config = dict(
    n_head=6,
    head_dim=32,
    norm_eps=1e-05,
    rope_fraction=1.0,
    bias='none',
    tie_embeddings=False,
    parallel_block=False,
    init_std_up=0.0303,
    optimizer='muon_variant',
    weight_decay=0.0,
    grad_clip=0.5,
    decay_shape='linear',
    steps=8588,
)
Each number is 128 + 32 x the weight over its row's rms, rounded and kept within 0 to 255. Layers, rows and columns count from 0. The size above them is the row's rms in percent of the matrix's.

# layer 5 MLP up, 512x192, rms 0.0908, rows 235-258, columns 96-191
size [ 97  99  99  94  92 105  97  99 103  98 100 100 106 105  98  96 102 106  98  85 104 102  94 102]
[[152  97 131 157 158 110 135 142 148 178  76 152 136 110 130  99 147 140  29 145 101 154 167 166  91 128 132 153 173 141 108 114 124 108 195 129 200 134 174 182 165 128  95 172 109 112 187 147 106 121 129  94  95  91 140 119 151 147 102 181  81 162  92 128 102 130 153 119 141  84 130 126  75 116 157  83 157 108 160 137 155 150 105 124 139 141 105 140 106  76 152 123 132 125 187 205]
 [173  79 161 158 129 131 129  98  76 135 160 154 139  68 143 164 116 102 124  54 125 124  72 123 108  95 178  92 149  98 139 171 121  86 162 120  99 111 149 149 132 132 125 201 127 132 137 185 125  97 148 135 113  94  53  63 106 172 151 110 161 208  90 191 194 118 151 127 113 139 197 115  75 128  96 101 115 105 119 156 136 154 151 143 130 165 105 123 140 128 134 190 173 141 100 153]
 [ 62  86  93  57  77  56 103 135 130 148 141 181  97 180 175 103 146 141 154 139  90 124 114 166 127  94 159 116 153 128 135 129 149 143 161  78 128 172  70  81 108 151 115  80  99 100 134 152 102 178  91 176 183 128 121 116 121 115 133 175  65  84 119 121 151 115 113  86 112 142 135 115 127 126 111 121 137 109 118 134  80 110 128 133  79 127 158 156  98 142 146  83 132 132 159 140]
 [205  70 142 127 109 102 176  83 167 106  81  48 150 126 167  68 158 188 137  97 100  84 149 162  90 139 110  73 105  96 108 145 127  53 160  98  83  96 138 169 128 174 163 135 100 133  68  92 111  67  94 138 134 125 155  75 177 159  98 181 154  98 155  95 126 100  71 161 101 146 153 139 132 125 118 148 135 141  89 188 134 158 131  82 105 138 116 113 129  92  70 102  81 125 126 127]
 [132 101 117 148  94 140 175  95 172 130  69 160 165 172 138 140 137 108 164 115 116  51 176 172 104 108 156 153 118 118 141 133 108 124 114 176 155 129 125 144 116 106 185 122 143 140 104 161 169 102 160 167 165 109 178 133 147 156 149 181 145 137 108 126 126 124 108  91 113 181 123 177 123 170 114 112 142 142 123 102 112 116 120 146 184 100 130 108 127 133 142 109 121  51  65 115]
 [118  73 166 119 105 143 144 176 117 121 122 132 100 139 174 119 127 123 120 144 107 136 112 106  71 129 148 123 110 155 119 115 181 128 146 109 106  89 169 153  73 130 122 143 116  98 204 146  68 112 112  82 150 134 146 160  94 166 131 140 136 113 114  84 131 177 150 144 151 190 161 161 160 180 106 161 215 111  87 106  70 162 153 118  91 121 140 123 108 161 130 125 111 149 107  57]
 [100 112 145 106  75 118 160  31  96 114 105 131 128 155 131 148  69 126 133  69 138 159 153 120 139 103 113 161 126 136 150 161 159 102 135 123 172 133  95 107 101 100  73 112 154 133 185 158 139  59 143 121 128 157 118 178 130 121  66  80 172 135 116 108 117  92 137 129 116 145 106 128 160  89  81  49 131 142  79  96 160 146 127 147 139 139 102  98 168 167  91 119 149 178 140 148]
 [102 127 117 132 159  98 165 136 123 142 157 149  79 160 170  99 140 146 105 167 117 135  50 106 133 230 142 125 123  46  92 115 134 118 121  36 105 110 131 154 121 121 136  92 130 131 118 102 109 125 132 163 117 106 151 132  98  70 210 143 131  89 148 118 122 137 105  86  49 157 159 101 128 128 125 166 167 119 136 121 156 117 176  79 136 133 125 118 133 112 178  98 137 105  64 125]
 [ 98 185 165 158 120  72  62 126 158  98 126  84 131 130  98 112 104  96 112 140  88 133 132  89 153 148 162 120  90 188 119  46 125 161  94 126 144 100 160 207 167 122 138 158 145 156 124 113 129 112 180 145 116 152  71 132 102 152 106 119 153 126  55 141 110  91 112  93 123 114  61 186 138 132 162 136 138 118 122 161  89 116 115 149 136 179 152 204  88  87 103 140 179  92 101 185]
 [166 180 108 156 158  73  97 141 126 120 113 134 121 150 144 107 134 102  15 133 118 158 142 113 113 102  99  79  98  69  43 144 161 109 159  39 135 168 132 100  86 155  82 155 122 114 154 145 108  87 161 139  75  70  72 127 135  92  96 118 111 152 118 105 109 226 148 115  88 143  94 162  98 177  68 124 184 110 108 145 151 142 120 134  88 155 130 153 159 138 134 122  90  84 111 157]
 [143  95 184 118 112 153 146 139 146 171 129 127 154  70 126  65 110 188 109 167  71 179  71 155 149 133 124 162 152  73 179 112 140 105 128 137 151 166 102 141 140 192 189 138 117 125 165 113 139 176 157 156 127  94  99 135 125  95 171 154 101 111 129  91 133 168 160 139  74 132 106 156 117 157 114 152 163 151 129 109 120 150 151  40 144 126 154 123  90 120 105  92 142 153 117 128]
 [144 155  91 136 113 131 138 165 143 150 183 124  67  83  66 134 164 108 183 111 162 152 112  67 118 122 143 118 121 181 121 168  89  99 167 147 127 138 141 169  84 108 112 143  77 150 185 117 136 110 172 147  66 126 153 149  96 119 180 172 186 118 107 141 104 148 129 115  69 121 108 116 184  87  85 125 113 141  96 107  80 157 172 160  88 165 104 123 120  85 134 120 115  99 132 128]
 [132 128  72 102  76 157 226 132 126 173 176 132 110 177 114 145 168 108 169 121 115 127 111 163 110 143 172 120 155 131 151 138 142  77 112 128 161 185 134 163 170 122 133 158 131 138  77  68 137 129 176 108 154 138 132 125 164 122 118 100  86  99 114 118 143 202 157 119 188 138  66 104 136 123 129 139 129 140 142 150 138  63 103 141  68  93 155 115  94 124 131 157 132 127 101 115]
 [177 102 132 149  99 109 185 139 143  81 145 159 143 122 178 115 149 140 137 154 159 135 130 194  99 130 129 104 117 162 133 115 144  76  96 153 146 114  83 115 154 154 107  95 167  69 105 133 157 127 168  97  88 115  73  74 130  76 110 112 149 138  59 102 144 124 168 131 134 156 145 103 170 149 117 174 140 162 169 124  88  95 140 136 172 162 173 143 114 137 171  75 113 138  74 138]
 [117 145 152 135 145 116 104 151 156 187 124 151  81  95 144 133 193 151 117 170 129 118 136 121  84 141  91 161 139 137 142 139 164 110 178  89 128 180 120 104  90 105 128 138 146  91 146  75  95 172  94  91 154 146  75 162 190  88 106 134 162 139  94 153 156 161 160  83 138 100 164  93  77 154 128  98  77 114 123 122 164 139  81  79 102  84 159 124  69 123  73 150 181 138 193 170]
 [101 108 153 108 154 103 125 133 140 159 158 107  81 128 130 191 203 156 126 118  67 156  70 102 145  92 148  85 160  94  99 144 129  97  98  66 125  81 116  99 140  78 156 119 169 142 111  90  98 150  78 138 188 191 112 104 104 101 150 134  88 128  99 134 127 113 167  21 128 142 136 131  83 107 173 149 161 135  55 111 142 157 141  99 123  92 203 145  94 158 102 120 119  64 147 169]
 [154 118 104 172 143  81 123 158  78  81 217 115 108 105 193 113 122 133 161 145 127 127  60 105 171 106 125 115  82 134 146 129 144 121 141  71 193 162 231 110 128 145 151 123 137 201 167 136 136 161 152 110 128 116  76 139 100 143 132 107 148  84  76 120 164 102 167 181 123 131 138 161 194 150 149 108 177 153 149 109 159 122 158 118 107 113 178 149 184 132 144 166  93 175 159 137]
 [ 92 155 131 158 133 134 114 136 113 106 119 114 130 178  81 163 136  78 170  33  76 143  59 153 147 149 138  77 128 109 153 116 142  95 184 100 138 134 103 149 159 139 171 146 182 138 143  92  56 113 134 143  98 138 139 116  97 137  98 140  27 178  84 104 131 140 107 158 113 129 126 149 114 151 108  80  64 172 107 126 134  93  98 124  94 153 154 152 148 130  58 119 128 166 131  62]
 [133 129 175 162 138 172 130  66 138 192 123 105  82  78 163 119  75 114  97 111 175 144 126 124 188 143 167  69 125 187 102 124 128 135 164 137 121  52  93  91 116 188 129 162 128 123 117 118  60  87 109 138 131 200 106 115  64 137 107 121 101 123 147 165 167 120 138  78 115 111 141 145 129 115 133 134 140 113  98 135 179 105  97  90 159  75 111 169 137 120 116  93 143 139 122 181]
 [ 85 148 110 146 128 134 165  80 124 146 128 123 130 130 122 118 175 122 132 140 129 129 121  97 141 112 145 116 101  77 103  88 150 111 152 180 162 117 118  98 133 122 153 138 228 181 149 163 151  98 133 134  85 103 137 107 102  72  59 203 121 159 135 167 199 146 153 182 182  55 136 170 101  76 110 125 197 154  82 177  86 127 125  91  55 160 119 129 145 112 108 173 134 115  80 128]
 [157 180 113 112 172 142 178 101 118  69 121 122 132 165 139 122  70 138 138  91  84 126 157  99 111 162  61 157 123 144 103 117 158 139 105 127 118 130 108 135 141  82 165 143 116 173 133 183  97 111 136 104 112 121 124 121 152  98 115 106  54  56 154 157 155 149 116 164 129 144 117 192  86 108 153 131 136  53  97 115 155 106  98  99 168 185  91 102  77  85 148 152 210 102 114 182]
 [164 122 113 156 100 139 172 193 100 110 117 132 122 110 184 112 108 168 110 117 151 173 120 190  80 106 134  84 135 100 117 168 100 133 155 114 134 111 145 155 106 151  99  72 141 201 123 130 115 142 180 118 195 142 127 148 144 179 128 130 111 131 123 134 108 131 154 164 189 129 106 148 134  71 162 136 201 185 132 139  87 180  99 147 108 167 139  77 158  68 111 106  80 170 165  88]
 [116 130  98 104 119  41 149 126  99 146 125 105 161 143 149 106 139 131  76 125 150 107 166 139  64 144 105 156 131 110 166 155  86 122 115 118 130 156 150 148 120 108  75 169  90 147 110 150 137  96 113 104  66 106 145 128 157 109 156 116 100 206 135 112 152 123 163 143 106 123 187  97 215 161  72 101 128 123 162 192 128 108  96  98 195 154 143 201 200 113 109 134  88  99 120 186]
 [ 87 103 103 113  78 109 129 129 123 178  81 139 145 114 108 103 142 128  52 104 112  82 123 180 176 141 152 150 144  84 211 173  88 143 181 106 134 124 168 113 138 143 164  89 123 127 111 166 120 150 168 155 156 102 104  87 121 134 146 127 135 139 141 158 136 120 159 175 158 155 137 173  69 127 191 140 121 124  92 137 106 148  64 114 120 118  99 121 186 153 136 184 151 159 106 180]]
# layer 5 MLP down (transposed), 512x192, rms 0.0511, rows 235-258, columns 96-191
size [ 95  98  94 100  98  99  97 103 110 102  99 101 109 106 100  98  98 104 101  83  99 103 103  99]
[[ 78 124 160 109 108 135 163 117  76 135 190 165 143 131 154 102  79  96 186 112 133 112 118 146  72 155 169 137 144 121 112 139 145 182 165 131 121 106 150 162 133 135 109 114 126  93 130 147 146 173 138  95 159 137 147 111 174 144  78  60 203 154  67  95 159 177 100 145 122 107 101  96  98 169 138 178 136  94  94 146  77 114 206 133 108 109  82 140 145 112 135 164 138 115  94 185]
 [139 106 121 121  98 117 169  86 171  86  75 119  99 145 107 141 165 115 162 181 152 146 196  69 130  75 139 159 117 102  95 208 148 164 102 173 189 128 123  79  64 100  87  68 115 159 117 130 153 123 146 109  74 179 133 119 108 179 148 108 114 116 122 142 104 126 108 145 175 214  99 143 103  98 127 112 159 158 175 114 147  96 130 131 126 139 149 118  77  74  97 138  75 125 164  80]
 [158 108  88 197 147 139 157 127 109 150 117 138 142 168 129 118 148 112 146  74 135 131 117 146 145 145  99 124 155  81 115 122  99  76 245 183 122 103 111 167 117 114 124 127 104 152 112 105 141 105 104  61 102 166 101 126 101 113 153 164 190 138  89 101 109 144 138 142 134 164 143 109 104  87  74 103 140  84  95 218  92  93 136 131  71  92 151 140 171 136 146  84  99 132 150 130]
 [143 185 132 189 185 169 138 120 139  72 123 176 135 176 110  96 168  76 144 123 110 157 113 154 115 100 154 173 119 108 133 129 109 101 171 146 175 141 150 118 124 125 101  66 189 130 196 127 173 144 123 131 161 145  80 147 106  96 134 153  92 159 190 174 112  76 149 155  92 125 164 114 125 114  75 125  92 149 139 105 106 161 145 135 108 142 137 128 112 185 197 162 129 110 173 150]
 [120 127 118 109 138 144  83 121  62 118 153  92 165 132  36 137 116 141  79 136 125 161 150 121 114 144 134 153 199 182 167 158 154  86 119 114 130  89  58 184 116 150  86  82 122 107  82 192 184 146 126 100 134  88 128 127 142 133  92 142 158 141  95  71 141 135  92 140 193  94 112 128 103  93 172 150 115 150 103 123 153 120 165 166 100 123  87 172 155  73 145 156 188 138 113 125]
 [177 181 100 180 110 132 205 126 135  87 179 222  87  85 152 101 171  97 132 167 143 106 151 123 116 148 105 130 173 125 137 155 114 114 117 147 129 160 129 102 101 149 144  52 135  79 120 131 166  62 141 110  72 117 104 145  65 106 173 117  78 129 149 157 111 147  77 152 160 192 164 138 103 104  97  93  77 146 114 124 119 168  92 144 125 157 108  78 184 112 119 167  93 159  75 129]
 [156 158 113 146 151 109 100 174 105 123 127 131  89 112  84 143 183  97 157 112 129 176 111 147  95 124 187  79 155 108 228 143 185 128 141 188 126 181 184 153  86 106 197  66 146  72 140  76 168 183  98  69  97 118  63 157 134 114 134 115 162 125 100  98 135 160 189 162 152 150 140 137 175 123 145 124 131 163 116  70 160 121 115 137 128 182 141 151 107 104 163  89 209 103 172 127]
 [108 159 117 112 117 130 138 151 137  90  90 164 136  84  73  70 143 116 171 152 117 137 145 120 133 102 150 123  82  97 125 128 102 122 111 191 138 149  98 176 109  71 122 148 170  86  96 135 156 131 148 104 128  86 105 134 156 118 139 122 135 102 141 121 109  74 120 139 161 169 155 135 118 152 128 130  79 121 152  86 219 193  97 159 173 137 136 121  76 154  64 136  98 151 205 161]
 [148 112 126 148  82 146 189 125 194 149 141 165 150 181  56 101 164 149 118 160 114 143 189 176 100 100 109 127 142 117 128 105 171 152 153  91 126  88 183  73 139 135 104  95 104 156 145 162 183 167 121 159 204 181 159 100 153 150 124 142 152 145 132  90 146 153 105 141 213 135 128  94  77 153  96 135  64 132 183  79 164 168 103 146  98 111 155  96 153 128 127 109  85 144 179 133]
 [132 164 205 112 190  76 122 123 145 117 130 143 184 162 101 131  85 160 165  95 155 165 105 124  89 159  98 184 163 147 171 114 117 125 109 129 112 167 163 108 136  78 151 152 140 126  58 141 121 131 125 164 124 139 149 169 135 191 125 188 118  55 166 165  98  90 112 105 113 152 135  93  86 115 136 137 116 143 139 116 158 124  99 113 193 146 130 139 173  80  77 176 133 128 153  72]
 [128 131  94 117 152 143 116  73 168 103  92  87  76 140 150 128 128 123 189  82 116 114 141 117 119 151 157 131  79 105 148 139 106 136 125 123 124 125 134 128 142 156 152 152 175 115 106  65 134 163 139 128 123  94 131 103 128 176 114 132  69 165  77 140 143  87 121 135 189 117 101  66 150 165  53 154  73 128 143 141  81 153  69 157 134 122  74 137 182  37 106 175 158 118 101 157]
 [127 112 183  66 164 121 112 105 123 132 149 107 135 119 150 108 125 162 134 109 153 137  88 180 110 199 183 113 124 137 110 137 121  89 101  87 141  99 135  61 104 171 124 113 138  82 161 104 118 142  46 155 143 105 109  62  94  57 121 138 112 148 138 107 109 146  98 148 114 139 201 136  90 168 141 140 103 161 126  87 175 130 106  38  62 146 121 156 105 121 115 124 130  75 125 152]
 [ 60  94  77 122 181 148 125 133 140  90 106 134 145  54  88 122 124 129 168  65 114  62 140 101 173 105  94  47  81 132  89  97 130 131 141 143 149 180  82  76 182 124 159 106  96 109 133 160 135 122  65 118 149 121 137 136 108 153 123 154 138 110 155 148 140 153 131  95 128 119 112 140 116 141 168 131 109 132 115  77 116 157 126 196 134  63 114 103 158 143  83 163 108 131 143 152]
 [ 85 127 119 117 166 148 155 129 116 172 109 103  95 112 157  98 174 129 137 165 128 114 138 100 146 164 212 147 171 134 150 163 180 137 102 117 129 170 133 168 117 148 132 108 124 124 114  87 148 131 116  93 163 197 150 129 121 176 106 118 114  62 101 117  93 152 143 116 161 155 150 100 133  74 173 101  91 124  92 140 109  78 129 107  78 148  95  81 108 138 133 160 147  50 110 172]
 [159 124 144 126 158  93 131 152 141 109 175 160 146  97 162 150  99  99 144 121 126 124 133 113 138 140 157 175 118  68 116 151 144 158 127 108 138 149  87 183 165 217 105 108 108 154 177 124 135 123 123 156 134 133 126  82 139 147 101  76 159  90 121  99  56 187 145 132 119 158 147 119 126  67 104 185 148  83 150 143 130 126 174 149 160 134 226 115 220 131 143 122 134 135 123  74]
 [ 74 151 135 151 142 147 138 146  48  75 152  82 156 146 100  95 107 141 155 110 170 115 137 103 139 120 165 140 100 118 145 164 172 150 202 124 135  88 121 174 109  88 158 148  85  74 108 183 150  89  97 155  82  28 147  95 177 162 108 131 151 152 155 117 128 167 143 101 105 192 122 143 157 166 162 150 132 105 127 134  89 104 121 137 102 155 111 113 131  96 139 131  95 116 120 130]
 [110 137 163 154 129 186  61 114 167 158 109 133 132 169 169  77 116 118  86 143 141 102 122 110 157 140 133 123 116  53  91 113 108 128 153  62  66 109  85 135  67 143 117  80 112 151 152 136 122 153 160 151  69  67 142 136 135  89 137 159 104 106 150 136 150 129 184 150 115 127 151 140 147 159 123 151  72 134  64 128 133 105 161 141  99 113 179 136  93 160  78 132 146 147 172 150]
 [114 186 155  63 147 130 179 144 108  75 186 106 122 134  72 166 131 207 135 158  64 113 101 134 173 130 125 114 110  89 150 163 127 117 108 181 196 134 102 164 137 123 162  99  89 185 161 110  97 152 121 161 161  98 139  76 126 185 150 105 148 157 180 165 169 130 158 133 122 102 112 142 168 143 187 147 141 125  78  66 172 136 103 105 116 110 131 169  87 143 143 177 150 161 123  91]
 [ 85 121 165 105 160 136 176 175 107 152 115  83 111 160 104 160 116 133 118  69  78 131 156  93 100 170  97  89 183 137 116 113  60 122 137 124 105 136  63 156 100 172 108 179  35 124 115  66 108 150 125 206 115 133 101 145 119 150 139 161 108 116 122 128  74 155 172 187  88 154 199 178 126 128  96 151 116 127 105 111  91  37 124 162 110 108 107 105 141 107 119 119 120 100 175  91]
 [177 122 123  80 126 114 187 145 153 130 146 172 173 133 171 121  78 125 113  74 127 120 134 122 172 127 141 167 141  76 140 178 131 158 141 114 173 164 117 138 118 146 123  87 134 170 148 155  71 177  97 157 141 168 104 139 133  95 104 147 155  72 136 160 121 163 123 104  86 181 147 115 102 144 145 101 160 143 131  84 123 134 140 216 145 120 166 165 174 129 121 109 100 124 123 115]
 [110 140 112 162 159 113 174  90  99 118 193  88 157 141 167 129 131 150 111  82 153 113 101  97 177  98 143 128 113 126 153 154 143 188 130  89 123 105 189 141  69 142  89  99 138 131 137 173 187 134 138 112 111  86  86 119 148  92 113  73 145  69  81 158 159 166 133 172  92  69 145  83 194  76 176 112  83 118  96 162 157 122 142 109 126 131 154 106 114 130 163 130 108 142 142  78]
 [ 84 116 115 141 114 140 152  89 199  99 125 130 101  97 123 126 128 118 152 110  71 185 111  94 153 142 130  90  94 132 152 113  85 144 129  61 104 136 109 108 115  85 121 174  85 108 128 163  94 151 142  83  95  69  97 169 115 100 212  99 153 122 118 173 126  75  97 120 121 100 121 162 178 114 135 101 105 111  97 182 156 120  59 143 172 115  72 101 110 176  97  85 175  90 128  76]
 [163 155 149 138 121 130 114 159 186 151 136 174  83  79 145 135 170 106 129 124 119 177  78 113 144 133 166  96  88 159 109 119 143 150 144  63 153  86  94  83 118 118  78 143 146 132 179  86  77 110 117 177  93 138 168 117 136 155 133 111 127  31  69 138 113 145 151 137 134 110 110 208  68 118 111 163  38 121 136  76 134 125 137 162  90 117 109 117 118 123 170 128  85 135 107 114]
 [140 165  76 152 118 143 119 186 131  94  95 138  97 121  89 160 138 151 107 132 103 150 138  99 163 178 110  96 108 153 128  50 151 137 136 106 104  88 153 197 120  65 138 100 133  80  88 156  45 117 177 124 136 120 125 132  82  86 166 167 158 156  83  92 154 149 148 179 101 119 138 138 175 144 114 140 116 138 169 125 118 106 118 155 153 101 136 183  84  93 131 126 103  71 100 132]]
# layer 5 MLP gate, 512x192, rms 0.0878, rows 236-259, columns 96-191
size [104  96  97  98  92  99 102 104  96 104 101 108 104 104  95  96 100  97  86 105  97 107 100  96]
[[133  61 166  99  92 160 123 116  98 133  98  90 111 182 100 123 131 118  88 111 121 165 130 153 146 125 113  75 181 140  82  51  74 124 161 145 113 128 141 152 136 118 106 108  95 117  85 163  73 126 153 174 114 154 109 136 131 154 127 163 150  82 130 152 134  87 144 172 119 117 137 142 175  62 114  82 161 151 164  99 106 165 144 156 132 135 100 183 103 185  89  93 125 120  86 115]
 [122 115 140 187  51 120 190 116 151  95 129 161 164 102 138 138 117  76 133 127 118 100 192  43 138  80 110 164  99  73 142 164  62  93 125 124 183 204 150 158 109 163 139 179 113 155  97  83 144 112 110 103 115  99  93  94 121 146 142 111  99 131 130 124 100 174  84 157 180 136  99 135 201  79 143 171 110 119  60 146 122 199 109 123 109 147 149  80 171  92 167  69  93 106  91 108]
 [119  71  42 159 183 122 134 112 159 122 107 119 105  84 145 130 110 127 128 152 108  70  90 122 144 155 121 149 182 148 103 147 137  73 162 103  56 117 114  74 149 170  81 105 121 212  62 124 139 117 113  87 137  76 151  94 124 126 143 133 116  89 126 154  99 178 111 122  96 162  87 144 192  88  96 110 134  64 117 103 142 138 115 157 165 102 150 179 127  70  90 129 119 212  66 142]
 [165 171 150 149 128  91 122 124 187 112  97  91  88 141 104 112 113  88 147  80 107 158 107 136 140 133 127 128 151  70 112 139 119  72 145 164 128 145  86 146 119  96 140  71 104 118 188 129 139 138  80 114 175  91 154 148 101 156 205  92 168 123  90 130 143 164 108 135 172 116 113  95 141  44 142 115 150 111  97 155 130 139 100 110 167 106 229  68 135 152 180 106 156 146 101  77]
 [126 109  99 118 110 130 112 126 108 105 160 134  97 144 182 131 162 121 122 125 133 124 124 107 188 154 101 160 136 103 154  55  76 159  80  81 107 125 125 146 159 116 147 137 105 180 152 159 155 137 130 163 192  98 219 126 135 121  92 166 199 153 124 162 160 117 115  85  70 116 138 143 148 116 181 124 106 130 166 129 151 138 112 151 154 147 105 121 130 159 159 143 132 178 132  79]
 [176 129  98 122 174 126 114 118 110 138 154  49 104  88 139 104 107 110 152 137 155 123 170 195 116 175 133 143 108 114  68 161 125  92 153 143 105 143  72 126 177 142 124 142 103 174 156 201  89 173 147 142 163  79 115 125  75 123  52 120 155 161 207 160 155 177 161 141 118 121 114 161  70  61 130  89 121  94 145 132 113 163 106 100 155 154 112 102 133 161 106 167 127 123 138 180]
 [143 130 139 197 143 130 127  59 113  97  83 132  58 164 212 154 140 180 151 159 182 185  70 115 128 129  95 170 167  88 107 183 106 140 136 156 152 113 125 144  74 139 195 119 157  94 128 109  70 158 135 114 117 144 125 131 140  72 170 125 167 153 126 122 115 123 150 129 128 165 165 163 172 144 106  72 128  81 122 177 132 143 110 109 120 115 123 132 130  81 106 112 182 149 225  43]
 [113 131 146 170 114  97 111 139 115 141 117  74 140 104 154 121  96 147  86 139 125 108 119 104 188 124 139 145 129 179 129  67  79 111 159 122  88 176  88 123 165 150  79 168  79 151 121  57 128 198 125 175 149 155 121 107 120 155 105 137 156 195  92 121 112 111 163 103 129 188  76 142 133 120 149  78 188 114 121 151 118 114 134 108 156  60 125 152 115  77 113 184 161 117 124  94]
 [ 82 130 120 113  90 114 118 174 157 137 122  80  94 151 117 166 207 109 119  93 113 122 118 121  90 101 105 137 152 114  70 112 162 105 133 132 200 135  79 160 113 166 132  87 164 131  94 169 183  97 182 185 170 140  89 100  89 134 146  89  94 155 118 178 141 125 143 143 129 141 115 105 169 159 103  95 157 153  82 109 110 167  74 143 117  80 121  71  77 199  97 111 129 150 126 127]
 [145 152 181 133  81 122  97 129  76 116 107 134  74 153  92 142 205 153 116 173 144  65 106 171 101 119  95 136 171 133 153 155 125  77 109 135  63  83 123  95 128 107  96 105 140 147 121 122 135  76 106 140 119 157 146 101 123  75 133  75 141 143 109 145 134 144  95 119 182  78 101 188 164 127 139 111  80 149 150 110 129 105 141 128 137 101 125 136 167 185 158  73 177 163 136 161]
 [155 145 159 135  94 142 112 139 119  72  69 107 159 153 153 104 149  97 179 154 118 112 101 101 131 118 132 142  92 119 105  70 127 122  90 123 118 124  43 115  90 151 118 105 110  80 152 101 109 207  95  98 173 152 103  80 119  79 129 147 180 170 104 110 186 135 101  72 111 134  82  98 114 131 115 112 137  86 123 130  72  70 167  98 139  82 131 133 179 161 120  89 143 150 149  61]
 [125 118 108 102 139 112 120 150 104 131  97 121 161 128 178 145 180 137 114 112  71 106 113 170 144  77 104  97 140 176  94 116  75 126 130 102  71  92 106 125 118 114  59 143 165 122 180 184 108 152 142 136 126 153 154 131  87 121  75  62 127 120 148 162 177 101 179 107 109 103 148 119  94  68 107 110 118 121  94  72 132 204  94 151 113 119 107 137  84 121 134  99 112 142 109 147]
 [126 157 128 131 130 104  79 116  89 123 145 130 130 158 107 174 139 124 106  96  66  70 149 166 197 118 165 177 137 152 165 171 159 144 160  72  56 116 134 117 136 101  86  92 129 156 100 143 147 157 107 113  90 138 142  92 127 139 140 102 148 105 151 162  77 103 114 162 135 201 144 137 138 168 101 166 178  90 129 107 119 170  92 168 100 142  98 177 200 133 111  91  79 165 166 219]
 [102 143 129 142 101 108 128 132 164 118 123  92  48 137 143 123 152 160 130  56 115 148 147 181 125  96 132 142 158 159 171 109 102 150 146 151  97 145 128  93 123  93 180 185 159 104 172 150 171 103 107  99 123 155 106 123 121  66 196 148  96 180  78 141 133 119 121 119 125 128  90  96  92  98 137  79 141 104  78 146  94  95 121  94  77 114 201 141 113  85 176  71 165 173 117 163]
 [111 147 136 109  89 105  85  94 165 112 157 157 147  74 142 104 118 109 153 160  90 128 148 130 156 144 125 170 141 148 141  92  90  93 195 191 113  91 135 128 106 164 127 104  74  91 137 148 160 154 114 119 143  64 158 118 161 121 141 119 151 116 112  31 138 129  96 138 149 118 170 123 150 183  86 109 111 132 178 107 116  67 153 136  74 111 140 141 143 150 174 116  57 175 145 109]
 [123 104 128 151 139 134 209 164  98 160 151 145  95  90 151 103 166  81 106 171 137 127 167 151 152 136 110 135  74 113 123 112 140 101 102 162 176 150 195 126 134 124 125 164 114 151 108 149 165  98  67 107  83 123 118 145 105 135 157 129 146 118 172 187  80 136 162 182 190 135  79 134  81 169 133  64 116 152 164 174 164 123  58  84 124 132 112 111 142 107  97 111 124 132 104 112]
 [ 51 119 108 104 103 121 105  77  68 115 115 101  85  92 202 122 128  97 133 130 153 131 134 111 116 138 162  72  92 167 126 127 131 133 127 119 116 116 169 114  82 134  92 143 170 107 106 128 122 116  86 126 119 121 200 175 180 139 147 134  81 158 124 103 151  96 211 138 101 132  77 126  41 101 142 113 121 115 116  91 185 119 154 104  97 144 151 123 140 170 102 111 125 136 112 128]
 [150 163 145  56 123 184 142 141 133 101 130  56 104 144 102 129 108 155 159 104 172 128 141 108 150 126  87 127 116  89 109 162 136 153 121 136 143 119  84 140 115 132 173 104 177 168 106 129 188  91 134 116  99 118 111 121 168  94 135  88 150 183 131  57  82 146  74 109 105 158 167 122 109 150 114 124  79 120 187 158 101  82  77 124  90 138 138 140 123 145  63 176 179 132 164  81]
 [ 77 133  90 144 112 159 179 149 116  82 140 168 104 131 108 144 193 104 119 165 140  70 168  62 133 100 171 104 110 105 122 104 135 139 100 158 164 145 100 125 106  87 113 147 188 150 159 120 149 135 181 200 144  91 154  88 146  96  47 177 136 103 167 121 144 188 110 148 133 155  74 154  78 117 112  97 202 151 129 148 148 163 124  97 137 172 144 118 181 134 150 136 113  91  59 150]
 [148  81 107 110 142 142 183 102 149 132 130 140 116 132 127 129 125 128  97 165 128 114  85 112 111 161 150 128 149 155 109 100  89 165 163 120 133  81 113  64 143  63  97 108 127 131 111 116 147 115 148 116 101 147  79 132 122 144 122  97 101 140 145 218 159  93 102 115 143 110 119  80 184 106 115 165 118 216 155 109  98 151 187  93 138 132  77 160 163 106  90 141 127  97 144  75]
 [107 124 144  96 156  85 138 161  97 140 133 151 145 139  89 148  74 141 121 113 105 125 151 160  90 146 105 117 141 110 135 179 129 158 143 153 111 120 198 131 112 125 110 127 130 117 162 166 111 153 168 181 120 160  71 106 149 154 108  78 145 146 153 172 113 164 150 147 122 102 108 119 158 179  78  72 158 105 180 102 119 127  98 176  90 152 164 146 160 173  84 199 121 136  99 139]
 [140 148 134 166  57  72  68  47 108 134 112 169 139 101 205 121 161 130  80 115 182 142 100 127 137 122 152 157 117 154 171  96  67  90  44 128 117 147  87  76 125 138 140  98 144 127 123 108 152 179  91 150 166  65 177 121 139  94 120 180  68 116 102 179 148 117 155 126 129 125 132 158 141 164 162 150  96 122 125 106  66 151 171 127 110 142 142 141 119 144 175 137 124 127 131 102]
 [182 160 159 144 150  87 182 188 128 126 174  87  79 141 130 126 109  98 134 146  87 122  85 144  85 180 116 114  86 144  80 120 141 170 160 132 156  60 164 119  94 142  82  88 152 106 110 107 123 102 178 141 164 119 127 123 113 140 193 127 158 196 208 134 106 102  64  99 111 135 140  75 133 154 112 104 138 109 139 107 141 176  73 133 122 109 116 111 110 180 113 133 110 146 154 108]
 [120 126  97 116 192 106 168 109  83 117 148 133 143 156 158  97 107 148 139 124 206  86 130  95  85 126 103 130 166 165  90 130 107 222 127 104 194 125 155 151 112 100 151 152 155  93 106 118 112  75 114 173 110 106 165 178 165 165 110 149 112 102 129 158 146 126 198 171 139 170 142 100  97 113 163 190 130  93 101 152 153 160  93 149 189 163 107 129 182 135  87 130  74 154 175 131]]